python train.py --num_hidden_layers=16 --num_attention_heads=2 --positions="alibi" --qk_norm=true --parallel_block=false --init_std_o=0.00729 --beta2=0.95 --lr_head=0.00975 --warmup_steps=247 --decay_fraction=0.907 --doc_mask=true --max_steps=4158
Each number is 500 + 25 x the weight over the matrix's rms, rounded and kept within 0 to 999. Layers, rows and columns count from 0. Numbers have three digits each.

# layer 13 attention value, 256x256, rms 0.0619, rows 5-59, columns 0-127
524466496497479503506519518512498485513492493521487514531500529500504534486478531521496543499521445547473489533488491475498470494499490488460497468468542513496525496502508492462508503466548536488492511494494500513490524512503544499511446480477455508514520491478462532549474503507550481490478481495538462500516508482474534511494543472465486504521492478528497494536482480476450506470483
498527489529532469534511515533504466495505532487508488496503513488480497456526494525475489476482502511511496506497524478472472500475490504539473501439540520453491479476469519441486493517473503513497483489500482450521520549502526521515527495474418554535467483492457512482512481474510496497481539511509465496537497452463520505514500528471469504477522502460440503487508490509484499506501
468507477545434538455497499567494483496489474502515516462488486521497515502569498495499504516559517515516513533520481482469508470537493477506513485479533465516521532498488480496475507500482473479481518511497505538517463483511517474483510494511509495534501508475541462507466515532513542510526488543496510467499477512540464516561431512460550488518483480476470486525504521499463489478437
470460504495501520475511495511537545487501539485499528481496449529500523496468542479521489484526526528509524507468525544507545502474521506457511504547479503490450495493490531528508491516519496523519485542487541464509527448484529482485461477474537473485562527473535535472497489504519510511504490492507484488485509500495555501519459488503530501474533484465533531500526493501486504541516
483533494456507524492482487540465482440521478527494447482545523562488502507492525488518507483521479505557489510502536505505489489511525515501510505491516485514502479488501530516495514490508460513494490501516477527478517496496558494498567530497505483474486449508489524531498519461497503505483489559470465517546535503474471489476516502528492505522496483468443490475505506469478484518441
509465480490470510508475508434508516490528484470513506542474500503525521533522514493514448487477513484522505454472534552518484482478502525503486481504487511416526508499518482499500506513483490480518490484519509500445475418457505521462499532450489510480487532503473477490499501495501488480546488497561473496530507452469476520498503493483497537457528485504495481490495516477559518527518
514488463529512501512518494536469538535544554497530498441512487492497537532543485502513546467512522460503452540479513513483529466514485524489484515492517508484462507498457488518500525496498512486504520500469526501493503456449492486466454488500498528474494510504519526529468509492503502470473495521550513459505517524492549516505528537527540486465498472527450490511462479520479477475484
503484487500542497507491500545480494511499488522499494439476478493490539525486494502525492494477503554523517488526481474500545533507514506523483526485524485479504498482497505545511559480518516484498480527534507471465484488538519494478479574515490476491500508545461511489482506476513461475473483547516472474547490499541496520501506539480513469495499481508433503479514513511482512495527
514515517505528473528477498463465496495521498496501501479549482544465474508516471498484534476476495481541472485512544485483511486511465507513482493491503496485473498491548507532504487517488449498439533443496516530511529509524497509486475484514469519487540527486492495523507512474504541485499502467523522446529498489513508511517520476518462532489466503487463510528460499511492478517492
467494519492435551498495488511479500474491483487484505457483473476491526493487473533499491510519508519493529444509492445501506542474455523512542530461514509525473504506482475432513503512504518561504463466516484504517489480493528498500491510463448489507500476515498535479516477496510547526521523526491487513490492483530414510479524506476529444511530524488472497530502489499529480490473
511453531498497516548508486506524502521530502477460506502435464455513510497479545528500543478536502480489535466476492469495486478477512450498521520507481492524486495468508502490475492520422478485502500536547488507499543500484512515470479485528557484540506500499501492489489511518498517497508495498463513536515493495501464524529497498536558474537446482530516492543539477477453436479457
528474468452532441525508508508528509509518479528482487495542519520488501473493474504485467490545446508513462484502524508461498475500517495486486511552519509492440524512504489515508550513495475513479524492497496536477529506472480496495519526506480486485488505501505443546485494503493492480435470540481465502486491487520530487482513560483513513466515467475506481512493522471512490481532
488495516519446514500504511507452526535477486516543493468542530498486501476482497472469450507481455527483539522496505514507478500503530507505482447519506513499518514470508520529508518511512478470521559482478475548516497507511433513461478474491522530487519490497495494452491494492502466526480522493488487452478510506468497489485429486476516525469510469502461490494532522492485512488502
532532486488466534493525519512489544534464511531488493522522505529499458470534527470484487494491515509467482507516510476513507506508489484500463476565495480484480479484494495511540476483480534480513467512480494475518506500501504486522503469506468475506522505525506451496524474447545516543433479512552493492545563478532506516527520490490485521511518515534516508471498507520462546510481
502518496525479509517528467544490508525508467470512503472470488531491480515513516508520537489503497502484513467508523484503476442492524503507495501452488517509488470476456506463492527480497525494533496509508486474484490485505511509487489524488477490512448487515500474508512492536503475527455478467500530496539524472514485542508499518453491519488431498461535462494469512535484531498484
436525466462500517477491519498502500456490467484518510467528501523517519534513504499533464522519522517477495526510513540496525504504506497490496500559471454458497494511512489433529509509526497467521436512501517505478502474512527479551515542522570491468487510516495524522491510541524491476516523518485478522464479530516481492463512492475526476463506499519509508498482556489479477503447
461509541497503547535471480518444466484509494548524519494506473510494503531544502465516524491516471451482462485492511563454476477476476510475507483489513516551568461461495500578496553500484508508502581470539524475514497520482477481502497490511501507505490489486540517529525508494486479485556488524487490453478461470442487552486480502461510497522461516491498516515499458476471514496442
488510485555518510507483478459512535540471506544515504486456467503509481492487496514497519520512508447518489547486499519499521477506500489525494486476498529456496437495550506526511527504466501479502515547491499465497524497534488534498528457480566508500491493499519495473509507511520478537505526482507536503506487505471473473539495512530533530534486460556515510507499508479500471540492
494518466520419499516485477517512501474526521496519486505512492517501476525478496464495511493531514526491539508497485514478497471543532483548525485485517506474489507497526484501505550462511497506459503493502479524476474517517482497519520472521509501510464469472560483521515526488509536495537467541500492501511508527501446447523490469447538508475486474490486485492506476468498512502468
453520550518507518473481512471471461522490479517501488482443527540448513506511474470455542489475500509525573506469493514510509472513517490497507498463531517463497489487538509459557456494506461507498460485505469480501500459505540504518529437525530501518488516506499492518534506520500515529503500498514508496511515503491568478499452492489529492461521482512502494450464487502487480511510
484535485511503498489493494497480476467478469494472461487509487520529487509513514494515489501479526511496459531486471458478469506461488487476509491494486541485507495492492512470518480486463476522492455473519476554482490538468470550499536514487504487481485530499466462543469473525482477513503508496488466465475533491480490493473533512487484506539454492477547500523497529485494515497491
468539480477489484492499506507509539505494551499518539514517508502475534505521527472504484489508518536485566480494529483502481511499482537542483505536500507543466517472481513498481513496480513500468549464525469500546498492526493513500480496481515462488516464515491479458480572491466527484514487527505498463536523440542523528482455497499513527486553453508479507486512489525468522504507
524498527481495544493542505483509483497502524514488476547524485451498467474455474464501466511469442508487513432501476511512487480486524505511537509524489504463490482517490518524516476480490505494493503493510495457428508540513493496513483475522511465536490503503502524446504463513523445467520493528503448504488464475492466504500459471527537497492511496535502483495478519493532514500468
505475511501471467492483501523506530484490471528449507528515483514497509585487491529455454494576534515491483516501470503502491520499477470533495529520490485578504485484561435460512458499489501467520472529479543496452528529514489510516513529526461496506514521489505519488520470490515515490502484465495520569485491442511526539520471508493487506478521493482508507454485496476501463496514
532531545550448491462517508522493488477476480511567516526497530474505463495550468484505482490448458496516526481504524514551480472504528522499484487478566505466482490485549546513483476532499534505501503524495538491496514492506541528508460521528517530508518474463519497501505492477508530521545510483535507483480508473483460491522450521528488477521507452475486520526464509497544453505454
518468527511503487484549514480514465468464464497501500547505474536539541500457546495512509536505545502502484500496500457510503446512483539472495507481474500483475482510526489514496472526512520496498499497518533472531518497449471508520475455502479533466536533456501536471514454502504492485482503473542484483532496493494528500485506498483489485511496467548507527490477483530515501504477
542499552516480498510505512536512501441481478528506493489490509479491512504491447528480544478512527484499532479512502493493500510545458490511526515482478465529479519499490468487519488497458486477460495501502503504508526538566494480504468491477528529483493515477489494506508503527515517496482501523499540473534472493534486488473510527494434506465539505505533510538508569482541512471483
530500474518495494508510481507525467474495472466498471495443468464471501482457508532496499542522511491488543480464484503483520498480525488451489502510483515453499527493516468487517539470544492521523483537486523543415509526522493499478517512436529517475494524456489491550488532517534452484509458517486446464490470590508456494479515475451535484477488469510518479517532525483502540498505
501448459559442463452496514517491516446487489540526532490535479563478483490504521488536490496482514472506524503478480498472517506478522515521500522516499478479517531470556471524520506513469520463518486477496549491504495517503509516481484448462483499482500519502482482512512508484556457518497470532517519532535469549464519503537522492498490499487494475554461471515532496481508472490504
462488528521489516484508512543499458476517435501494524459465490496494488427497476504501582510503504450519454512507504489499522523490469517518466495504521491492460495516509486541490461478495522521463514484476504462527499514479513492494470472532501481507529508507515518512521492486511493531486513467487522526502468496419471491489514542487505514528500493479491535482474454468571485525516
535470505506523483509459506506538490511512559505483510524490518497496502520481489507501428526541516513495500465510493485515487475512516515496515500547474481480568469500486494507518532464520505511519526548484473456459462499523488474504496523543525531527485549508532518489512458495512525510477513512487533516507485473498518497515478471496482491428505502478530531492498517511521531512506
500504482522445508460496483469478525466509472498482514493505481498522525519501462503527562491484472466513449504481540531471496477507501532490492488521518505514540495486530549525535524513492476469517492518488531468479502453521455482467485462470562518493496452465506521464537502511465494519516508480510477553523486531486492506526461499484548529480509459526507521473502505494537484513520
490515465496512499500494490484514506450497502496483527534541537499539486530482516518540514521535513478501518517518522459503502474501506493499474518514476489555535493507475468533528480529510515473498529502474502523492477448486519501503502503469489553482529510488507512509541514442512535443518475516500520512452533470506509504496496533519491552470481547528457510533511510516511537486526
492497486491498472508514506497487461544484575482491526538466458463498459461510484518472484481456535492505526475492485520512544507500521475500482494535531495498518468495510511486548501517473545487525507490473447512478468457475534498493483515470456520466477513463515531507509471450545484505494519493493521527496472506514506500486475522466443486478501518494502517520515503480476480503510
457514551524539497511507479536481507531500482505502512500505473477480489500488501495507511466560487513522488524518501528552504493499559489526500507446525491478510498487497487506498459512544516519520487502526562443502490442467522517481534507508552554488494482516560526470509496505492455533540502455541486529511485529450550473492506508477536494526525493563485482481482470497494451528526
506454465507532484527508512492514584510501543478463505453456499534494490513496534476501529520501451520487491519493528479489510522506502476506487512539480474489473509500480529477474550493516497487493493483477491491498515459476472528456546511534551512528480471481467491496518530515492466506466497493495521449509521501507464517530475520570523538507522490442472484489490532509488513483526
479469478481502473516482482500521481530510513519469543467530541441497530518493543508493525516524483520500520502520519481489480509516500477505518528473525506489440486488475542490465518489509528499509529511523466443521490553525489521505531492490466434500502485508518530487507464465495505488508524499451452532526519494511496547528491484509499475567514510493477496486481479502493495511510
515466500526524473471466496527515516539506482490519523473485456540498546520495481498523499501537472504498512490522538433507485477503485488478524536477531494499450498489495535499477465494547482530508515561527510476482527502524504496486458528476479491500543482492457519501494507517504482525498458472529532506545499462533550491473478470492517455542518565541506497489486515517487527488518
506518486487454484500471488468488507465507507509501506481500500548513536494471514504476501510514510469475539490508492506508475516536508483516504510497498475579488487472507467433499502509474466488535487481521509528532508483507502503498595534504531497505492470505506397502496469525529550507498514506479482513528510560507495530493492527557497487503497479512503471511536562460498440512478
505504460496541470487508523540486525502490515496508502516479506537502526542474497503524480456510488516521542487523516474539510500517476512508519489504504468555455483502465535497504505481474538522497507484491459500539531458469475523508456493519537477498499493508527526493486480569532476537494497484522491502548531488456537496499530485548525506508502512552492498514451513504513489512503
504552499464539497534508490527559531534541543475558495496535518482555512540505524457529452487501484513480510473524499433476496506524504495480487491486500511497528511530487514550485485501538511532491505501499498490539492529500446473517493483499506484521477468526461543482482499522498475505511493502498538475562519459497497515458527499522520439464517508541490513487500504513461550506476
526566508509487488509537502485509560531502499487482492482489520481491459454504507496509477521495519501499491485503483482479546508492468506496482478533525497495487505515493523510480532483531524491524481469472539511527519487536479500493459483526479528519486459510524512506493478490499490460495448468490513452479480507532500503480521538493491479493551555497508517493487486482469472494478
533482520529528523477502513470516492544468478466470485511518553475504424468515490545513475478484493520489499472513480472493512515502490507526463516523514523516489501478491495511473475512466504496461487479460491523479538515484480454518469476480539459512516490516464398511475518518471485514499502541522513486514494482539493522519511502520494490539463523487489493516501447487483532502502
506504573530497530478475523487485481486528497521472508483464517487488500502540514499484538529499485506505540540479572472480519475485488516517523494468510507493532528494518516502506533510511439489506498513477545528480497488530559511502457454470422514503499491483523499470494460457463537521477516460528509441520516499499481504476557495534497475460459528544497494527485526501544485508505
491541441452494511480493522512495505474493510524531480485509505524524530493475533520497514507501481463516499500497464496539522504454495480501484463498503492487435506523467488510502482477513497557511498476483528513528513535486506520527517534496473482520480438537468509455528503496500484508521511484507487459539549514491518501481507493474508484532500509458505521470474488515515491489501
491458488504487498475486520518489494524489553512498532456496491475482509509525484484515486521484444507514513541506535504525543525495488523522499522518529495469494516499478489470507524527521505533478517506489479466503524470509542499487488480506468465475491520477466545498490483519519490517520462462541509405457527455492501516524515542506498475526533508471470525484446486549470490507499
509465473482526479481503500502495463464498543484464475463480575497472520467499530501501492510495492505524541454483519470520482511462497513526457534480531494501473494521475504506500464495451450551492520475485497501478493532466577509491490498507498492526504512521480506468492500503489483523457520511522507475515475453480527502504496506517498547486530508483509519492467497497490447522519
502548514514512541479498496567527499531513501507510482512541496465499477464480456512526504485532468492503483494537492446537513501537486491519494505533562515512516494482499490527478494503522491514503510506484520510507513518498488496510498529512473511519480490503470502524522458491495504524469489486532496466533544486513459529489537489521489561503476506496534495535517541498481542489522
526484529476484482467508487506476519438466518535526508511488544505527523520509485491482527494523502497491484563502504495483480508537492517490491532545462477501495483506493458502520491492499522464507495537475566499486543532546475496495462451477537499503493514461506582517511528500501514472507470510522504483431517501552480495501514455508525526523510522512513467528528469490497485481465
466489492471560477535477502515550523451521514459532484474513488477520469544498525511502490516549503519506499524483530471523500525485488497486488520502521511483470504497475530522491470455481487516490457506494506495498495483502547456490500432505536519481491492513515481556443549502505497502500536513493513520516535530494501498481485502485488488483538457490473504486481481500480499512525
472531511485559459466495504503481562488489492489545518434548550489441593505486467471512518499504458528517507466499508533539513505468511557469518480476587549478502518513452516505534530458511507522466502446490496517535511533458480508497519530492494570499529500484486521571477471508514532540463463511539476505459473466512543473470505424494484519493519536455450521473480455550467531518544
522475466543524499506526492490489500509481533498503511516493531502518453453504491514499486493487517499482451475494518473468465502494518496481463536497494539490474486508473513478512540543552519458484505539496506483523553527535484487502521513456502440487493543532453468550511501494487479475487530511528514497550520464506497504537509510482459520484482541454484510531542489471507515472510
476525533536464498498521529447455474487517512502484463482472514502482497474530474485490525486524495511501513486454481465534490474510522459478506494497507477539548449508515502531541478482455536483500524524475450562450503536546498524493492519529504466548486497479512497485527477502529529477491505503508509489510492480508440479519445491525463510455504486493463515505558440473515506490471
475470463480472514513504528510486539447522486479502450474508485517503559528461542469538503515512459513475475516506491448483515513509501502508501513465469466546495498520460541508485496459460494485541495477494507503496497505480503500498538507540546524484464472521464505482501461505526492513497483505466478470512527511534461489488556519514547476485533491470499484485491502529533539487441
542503502480454539489488486498491542535529500519511499499537471507497508469491485513480465487512478512497525474488511490511501487484515475508482462552542495498514547475502473505527508488530462500507472459517495510517539473546536505473480566495481546487497494551491477509485497508489477495467492476530526461453484488532471510465480525503509526452483489489536482525533518504501509495519
# layer 13 attention output (transposed), 256x256, rms 0.064, rows 5-58, columns 0-127
507515477492542512468469519530531477517506523500436481480509510496465503473478479479523525569473464513529471469508499499443531494466568463507454441467557498512502524502551508500503561506505466487515504480490498472496507492520544518483484446480512501490533492473516519510530553571490461509511482494524493544466503505523512497487518484484500495535498475495466515483529515472499538487491
489528504498523510548496547530544510522502479469487503513492512474458499513443458538506493463492505504486477471542533502445446523540512466512492516516525522491451488489434540432493508471531513512509477487503464498500468498487524456521560485452463505555517527502461492456474458516510483437541507488491521506508510478515483549483519452474453528501513513533479448447462476476512492467502
498520454503486514511518467547511514508481519543457556520512492510520454473512519524449515545507502470510515508486523523496615511500499491503466535469484467498492475502574498500525467505494476535519494485511532486500483494482466528466465445525464471486515521516468515447548462572486545533504522551497535473566540532551527565531515518468475493512517484558469507522524520463464564497517
507431510513505501466549443532483521522459497499473496556462500535529494513492485466503514515465498509487527476484539504520545511538466569490507478504506490502531521495575496547484534437552499507476580539457461537555530506523509470468452576467507506509566482463562511476485543522523526525483525543516535496490488485449501508462472527515542499512512484539482502506501467492513473515560
506516540494493501532489475488482532481537471507510506513514501483529501521456496494532528489475488524515484502529516557497466471486526514464502459500500482532482477481438460469541528514521532483480474467519538497467447571502477523486506501511503503469443442518443486519547505484526487529504533534469498559510537498526499522513540531489508532461527497498503530439510505515530519479504
440447495455484487490437490457455501522505472470537498567480458487561505554495483502495511532510497498522541463490505525522457470506446526570527536566521539515521507484511497513522528513481506498507484552477502517508490455469484494504506514496478537480516539506490484492498534474481544522500493476485490446451466500470477484452470465524490555512552499494492522498474505503492490562513
533454499453533519473485434492480532487466579546509493489491471445513533542520512477504496542470464415479531508533512466501518488470520512449536523525487509478505483479528491493567479470479504547503533490492529493487544405440484502487514485513503501519522445507519528502442538473471519501460521521463476443476533501484504523460450520537538523457483494519507514491506489478437514497500
540490534486494519531490460523475508519512476492536480502523483467534513485501494552533506525482481495482540504518505464491508515492503473502497491506521513522513466460462512472521504543476500526513481525493513495482477487522517506459534508495549471502454460511449522482531482436534486494511549510478468498501528518476490501513496519496524522496510474532505523484523489513479528500507
531460488500514461500484491458492472494574545494507498497549518498504522504519501510487528486482511477482510478530557520483478477485487548467451479503444514501446453518445496475530494569514571516498510460478526517482527497501482463495562521512543532503474514512543499549501513481507549533508507495526456490496484461541505543553503464525470537491472528508474486514489535516489470468522
426485536524459508538562458527532484453458477501476515512468492465524489426514484497459503525502498533516521530534461466512532540517469500535504487489478480513526486428476506489473510520483482494477460505487534561502496518524566482517442507535470448447494492492487513448486456527513492492481481521470533503523537503555471455495564441494482472494547498484453542513530495482512548565482
510482512505517492513525493516521511525498532501492529471484448510506503497516516493515503507482483499505501473489490482492516489484496516489510528484505489513525507512519487487477474500504517507493511509496505499481523470497477510494505487532496476482508510466493494496467483493477507466509504490491493532501519511489492524517484504502502506520499497506487477525485520492471521463508
537491492534461507506483521502485528501554543532490440462546480463577553439487514514532517485458494488534489481524496498499467533492569481438452481522523513484503509565508482481518543491490501494481498450507518525459501499425485497496544513465479523481443520505452438523555513504517467402490488495470433492494487520490483546499507539481530523475452462439534510528481509532513527515475
554534498505505541500457476460509528541500512518500474481533522520516514487529491483470490488473500489505497530474481511450488493496483472473482489474530530472469477556524482514523492471483477485561580531435543462502488481483483506515501526483504533460497548474497488492501462489497480524502500539524510447496480505469436515567442481473480528471495500534507480507475521504441502467493
529512448548522550493502486491512534519421561489505503523563457467445514468493424528513460485513533534480535533490471521467513480531509425471494451528507479510442494426523530495533509521472546458506502471497486522529502524465449521493473463489516565497479473514479513470434489492515498474567405534516494518568489487498486490531522502506545501485483511497506476442505489463463472496473
521540489499549529501523453528478471509484447501482487539542456490489496491544499538464501535516470517457526457454480493537528456448486468538541459497586512507481523454504491518494501530508516451519495509549506514445468505470470532499535482496503510456495439509518514514484466511506558536514508496498544469534529513538506506529531506483515545489472551475493519488522513515472518500462
459525488425478461532512522478487513462469498535521524486503460456515524513474506508480486545512494492543468485513490490452544511499495516531483519485449463492469525476503467500446487534468508522551482481543486500541467510542523467500459503540511497508488504460484476586595532450495513477511540449503547485551525520526498526509481548509514502476528451473512529470512509447547520466484
505566537530467529503479493516501429521530523524532495544506533537552497513583461472493549467526478457503546499455496507460447454479488514449485500487506493480503477481477481529503497554464496505475499488489525450504500489466487503476491517510519460377470474528458512482520505491500527527517528499509499492540486492546490488486513468526448516494486488534547483503510509535489473455490
550468457499498480531502468464486518486490489473492486534496504520477506537515491529522505541463525475477491528448500542506505473516498528485551527512503517497514503466477508512544492457527491503497481530516476493534481502508473544472494489482507507471501505485513495500469477501493513506497516508537476508555475509534491496492472494509483500464494534510498516488509498507487542440492
492491503547434492461469433515521499486492498523513551503508486544499458522516464524466479517519505456508498513452495524439453479505510485498494512498484515515506515523513511469559497520484483476471489474507495518432471467526476515503512504524538500441460479513518448524537502511519516477521487508480486502512503559545488519524528486489447518496475495541485477512470478485492524520506
509521478512515490524502468453536545525509552501532515494511475485456494563509457481488509536481495513467536486540476496513557511496513500484496550481512527468504451514503475460509511492492501482550485536473478504471490480537490499485493509518502510530515414488510441553514485520538503527532530489574494523557511520455498517537505457542489511523498534521504530440455453481498522499521
448510492462480491483520492554470480477507482519471479494461512537542489485503475535508433495527509518547502523471470487469477519450480476560517477487508461508465501497519479460467489528494483509469441463540473572508483526446481533515479516475466542486460477520474450516501466512513468472472449473525486511514507501492559568492505499473527476497458532488533489499535526501444466518479
559552482522508474503494485504478549566474473504535498508490508496515523502468502459471499479529505471498501467480539492502509525525478483511501525535504498541516485535534476474495509478499503502508546516499497512497511474517470451503512522532482475463490473485517514476451510479484506504471463502491482489471524530510475484481464466492505521506555491514469471550503465544466464534484
509483480550471496499528499470441476504489508499542511513497511474504518486482497478518550515527526479563511448496463496476470477530491445466518528488488527522508529518494548476506491492504517466473492491508495511513490481521488514517524529523538448497481496499495447526491457492522491460496525495501500522487472535508524495487511497493505493507474501512505487498469477543514514487459
535498466513522509491459526436546518501475473491539558485507449518511507483524493529528500500503523559503525501478515465498510504486514448559490452498487508549526478443546490527499481491473501415502508529495507464451475541508445514544521559500454506498495534468507487474561508514535502469511457496503528560488493497475494529477463464488522499476472408496477477474457539429471464507517
508504494547503493498475507516501523511442494489514533517466527510463485496470487538494501533505462506491541543481515540510509468503508538522472508441474487470483473490507547455544467474471528461488510495512501472505490494495495494472499485556509506454569506461527452463491503573513511531537508546512521497519479494514456478487444481450467487502503521502466484466506496474506464465449
475524504478561487448606482505510455522452489490508495522453520495480532537459456496507496529506533500507516500480464463527502469548479485468503482485527531514501576451511510465486486486497509480486510456473473491488520457479496475488487518510495532555522481455543522525519510478491470547515507515536498482511496464497539502482472505499463462477471476471497536513486481485484440498455
523432513537478480475549450442527530481519534514506522526459497519508506444509504539459560512494498478459495523517539511535534493479498490450508530502492495517475450490519515520520454489484521490497488511531517533505505474504518523521520447526483477496490573517548498484464492484478525519485435496481576491468485471526510466507505450525488491501534504563465503539519500563550522485415
452481480553430526439522453521542463450513469479462463573534548531506468424513471578494466544459525513562537508504498531489517533490498501508476514519473463472494528508539522533478526442468499510532507515459475470485489497510526484497476495459528539535483550448463494579562487511535474427511491498496478459494496575522507499520525480502504522492508448519489493516534516483515490573492
528432468502506508427471472523532495507513520488501546504527447508487495531525442571507492529514534464458450491492522540533500524463536547493506521510490505492524517479552507488558426506443526448491469478501488458505503469498448550508457495525539511495468538493469520544541526536419514534512506546482500478533477495533473526524473491477478506474475463523478530490525534495472482502538
468516473486487520522533490531495493469542536500488530539490526503486506452502509554562506529539530484498470462568488542552467507528524540489485507489456525506454501509476488519472473527509495534430457480489473527511521492487486473487459499508465466517505457523459491531518511509463481524475513501510483537478460447532528437488482478515495495502468488505436506504495478490524529492534
500504495478499529545473541483506471502515516495515527535484474508469494480451475522482473504510510532474529520510491494509546442503427544494484554486497482501507522498506556549508530512466448437566562578434503458504465473539444507509517523438544512549524510526561503520500437465493517511560503452504526483559489531503505444521512480498498509512519467522520487497536532525537489534521
481486508510494504511458493509488514474449546520526527517489498522521498538491551509490505507484484496462471499463515511512497495530528528509523530501494515462500497477497524539555489465457538477481482478483524472520497525486532472478515556542520484501496505492481499534504525509542482494530528503529523508518457480489505491485467513528500506494526506461517543486509512480531476446528
473466504468535526490503468433485448475552498471486495515479518548482452559456494489476508506551547490490506528511491511473512477526504462490488516530470523527490467507562524521538507504517471497558537503514509535479442513537487468544522491505521535535501486503495510534476577511523476532478523505473508461480507529501505497504513528533499486490513505505500524529503546521475542499492
502492445485507520490517485534514430487515529425491509504496480452513510487498454526542469498502529504502522511489506466563517536459465496543563504497510459438497468472522510528529492499510494488541524511470452502469462454504501505478484553480483506506508512521487530558492469459501538477519481474520494470515487502471478451560476514489481473471506507576516447494480499476495468495540
507533496468500492497505507517528486502489498487500505537490505457506499567467558515538487563478481512455515496443498503516536510497480494537512493494512509501544482422515558508542478457494532537496467550520463473513465524497481516514487502508485521525531460437547508492520518538505527490487519514491465555523505550506499490449457518536510480492529508498464545440451499468526534493529
508478476477491517555490513500454559498534561522438484418484445521493495482520534488498506451500498476489531425532509524500512539471556505473513588529506502505450556539482448463484540453511498481545571513460537506501536474501458455524618499481534569556478511481483519486516526511515431483449489520450494460519507507433509521528489524529560504491447468474495501468468513492490565493503
517490505476467516538494513551508478484581510513477528430501499440505517529459526481483481493497480524458495495537497525489483528540525460494467559498530551551494485435437508522448493501529494459472458522500504502519490533462536530484542515504526454480470511515482533465496449475476545540502515504466492514487464487468505481490527505511492492443506533463470506518454521494526487473495
505521485506490519460501499528510506517506499532510509500552458503494511480499472523499504518458474505530549508517506458512509527452495536528489522554498481522504486469488528479459486510474519474553540554501534492547511479543499508484507410482491526510535488491569517489438483491549464505504535469581489492495569517512540463490496434505479494530546541520474510495489467520497497522534
470470496508531506507493442534533578453506483481496482497513480522463490525571520549518479448514502563474499545467510532503542530510517492506498485477528508516486465477504456507500507494499508457534428503547491502461466540493485531480484492529457495479450493476458540494533497482443575562469451505467501489563494534463481581499541524453527512436493531481490519459518565449522508499474
512475521490536457472493475492492531517474479450512483533479454493514532494506473472485469509513519540488515518479531531540521435519476448462509447463516515469503508476505503494524524500492483492505503520513536485516503492513478546496479501480521519510503494474537534471507547543484476580489504501485486500480541487493539473477499494537516481505467550513482555476525481497506496515470
466548513457495509479471506534470498529501461497523461486526537492500495544535512523503497469529525473502521511526463475461425475512433484458485549527486499484469569540508486524482512555496485506471528541563518502530531507489517527493511483494493481489527498524497544464470503466514481527484482459496459486434546539481531483400523457501495486494528528549507498562496419528533489533439
520569453501503474517484534471472511472479490501482500494524535428479480473501518502465544496520478475531512468514498462536516488503504481516491482555497526522468500527493537544437514475514490472466515492484492511530514490515519495512524520490486503503504539497426535527485476463498511468511465486483519444500515476507504470471486470530543486543491477510510467497504477498511503521463
524462472485508488482490483482434482467484510476491512496510507526488482450496519544505492500472509506493515524544520512471512490496527473439449504478501524487488438509526520488451493509519521537469488461526528518464523499490510532497488495497522494479458500481483455466486521521475482495471418573480509529474511461572516505522524518489527504518481503537537508508534457519446483501423
462478529449487541494496449489518522520549554519490484523457534519481496531494518506418567552478526501503542523519537528547531506437513526542507444496515543516491404510502494571509526563480479505530478489443496514518520440514460501480498439533556512514492517536546477504531552510501527555501485507546567481483493503539522449540496491545511516498459505496503511516511515462478497508497
487582533485459538498511506534508575487503490512513467474481498518460486503476503488475511447481483475547491490541426509444479530478502465478510452511513484500471517524452446489516544520505475515481466485526508532529505538482550456490492525508511488524444456495449521510519480437525454510478528492478453484489529504494525541449498483478511486508519515431472461449460455495542472532473
530475509500489522543492520486434506455513484482488491466484507475497473488497441528516561535443474450456564507614514479550512523477525568497516549504465504471456486460502497441491546495514460447480535510432487480537525486551490493475540498507521486528528432510484547474485493546517526560483462516540506465519545425493564479522498484465537473517457497453473505500504472500514505493514
493526476477528541545532530484551541536579535517483508489496445514480539538463480520491557496466521522500528433562517476510491486486486518459526450477496551497526430500441481486473507481506486499512528455472487500487482453527479497473502526478510530544511471477472490490464435481500502509534481477535487495524471506478514507555452447467543535512488499549531442474445502520501465482534
509471456552482513538517481569493511540499587521473475509499524552465466425473489577510512484490470490495496511541470568509522463524512457488460487505523508529480505418515552481531542538474511505504493516462523537481468528502507495499526486506487518472479480507538509476460453499512531472550450521522515511515532470541492530469536534475502511463479525540493499536486497477521526484481
527519514569487467496493491450506498529451533542516530501473507538529542507486461515455495518503520475504462504495544518494516477535517514432531482519491474558485514519487562443534465469501469439464495500484509481493541532534506539491485490520586470496522514459552511495503541549546477461502516527474528483500516456552543505508551513543491472475496470447499485542515508513480539468507
510509499424496517513482488469521549450568482476488531528494525474490502576515504509533488481488505488525511481558498447469505535491463557472521561502485497480470503523498517463484521498504497506484517540517486526477553468506553467490500508456506507516498458465547459521484520456506496484518538472480519494508556563491511481477503462448474490483590515542486515533502494510504450522535
518507474498522501502499485498486503494504505505476491487516504483495501494510492467490507522475488504490516481502517499492487493486492504489492491484516519485504493503477491503525510494505502505501506496501501495496499516507524515480500495486503507493505499486511491503526509494503492518507528489519488483495528491517503502496496499502503493484491494489514523498515489525498495497498
534483508556560494477512497564531496491489488509493491495533517513500485480514458534518445456510533493456502519505511539463504499544544504450476507539510534463479515500514553479495550489569546498454485470530528516465565500460541497523493503434505490508470542516530497481465521514494416469501465498436496494514489532562477524572554503478516547511458535480494476543544525491500509472472
474530508534495477508517482494483501512499518508495531464523506518498487486508456453488519464519515480500513494483461504476501494522477502512520522456485498462513479511504519507546519481495492500491490507493477509496473498505499492516504486514499472509477494539528503510514448511454525454538486483516514509496505497544453464551531504483471509506490491517485467511515516490522482503527
428526560475474502517556475471507559465503502511503484453473490522487448555510513497488542503518491429550511496516465465491473506453495507501535565483493477563486514534496460485496481532531465471533502495513540545538498522518511467522501471522569497550451458527477538494505505482467456506483515513459522440505519516464526504498518481493521471490499483480520502453490493505481530529478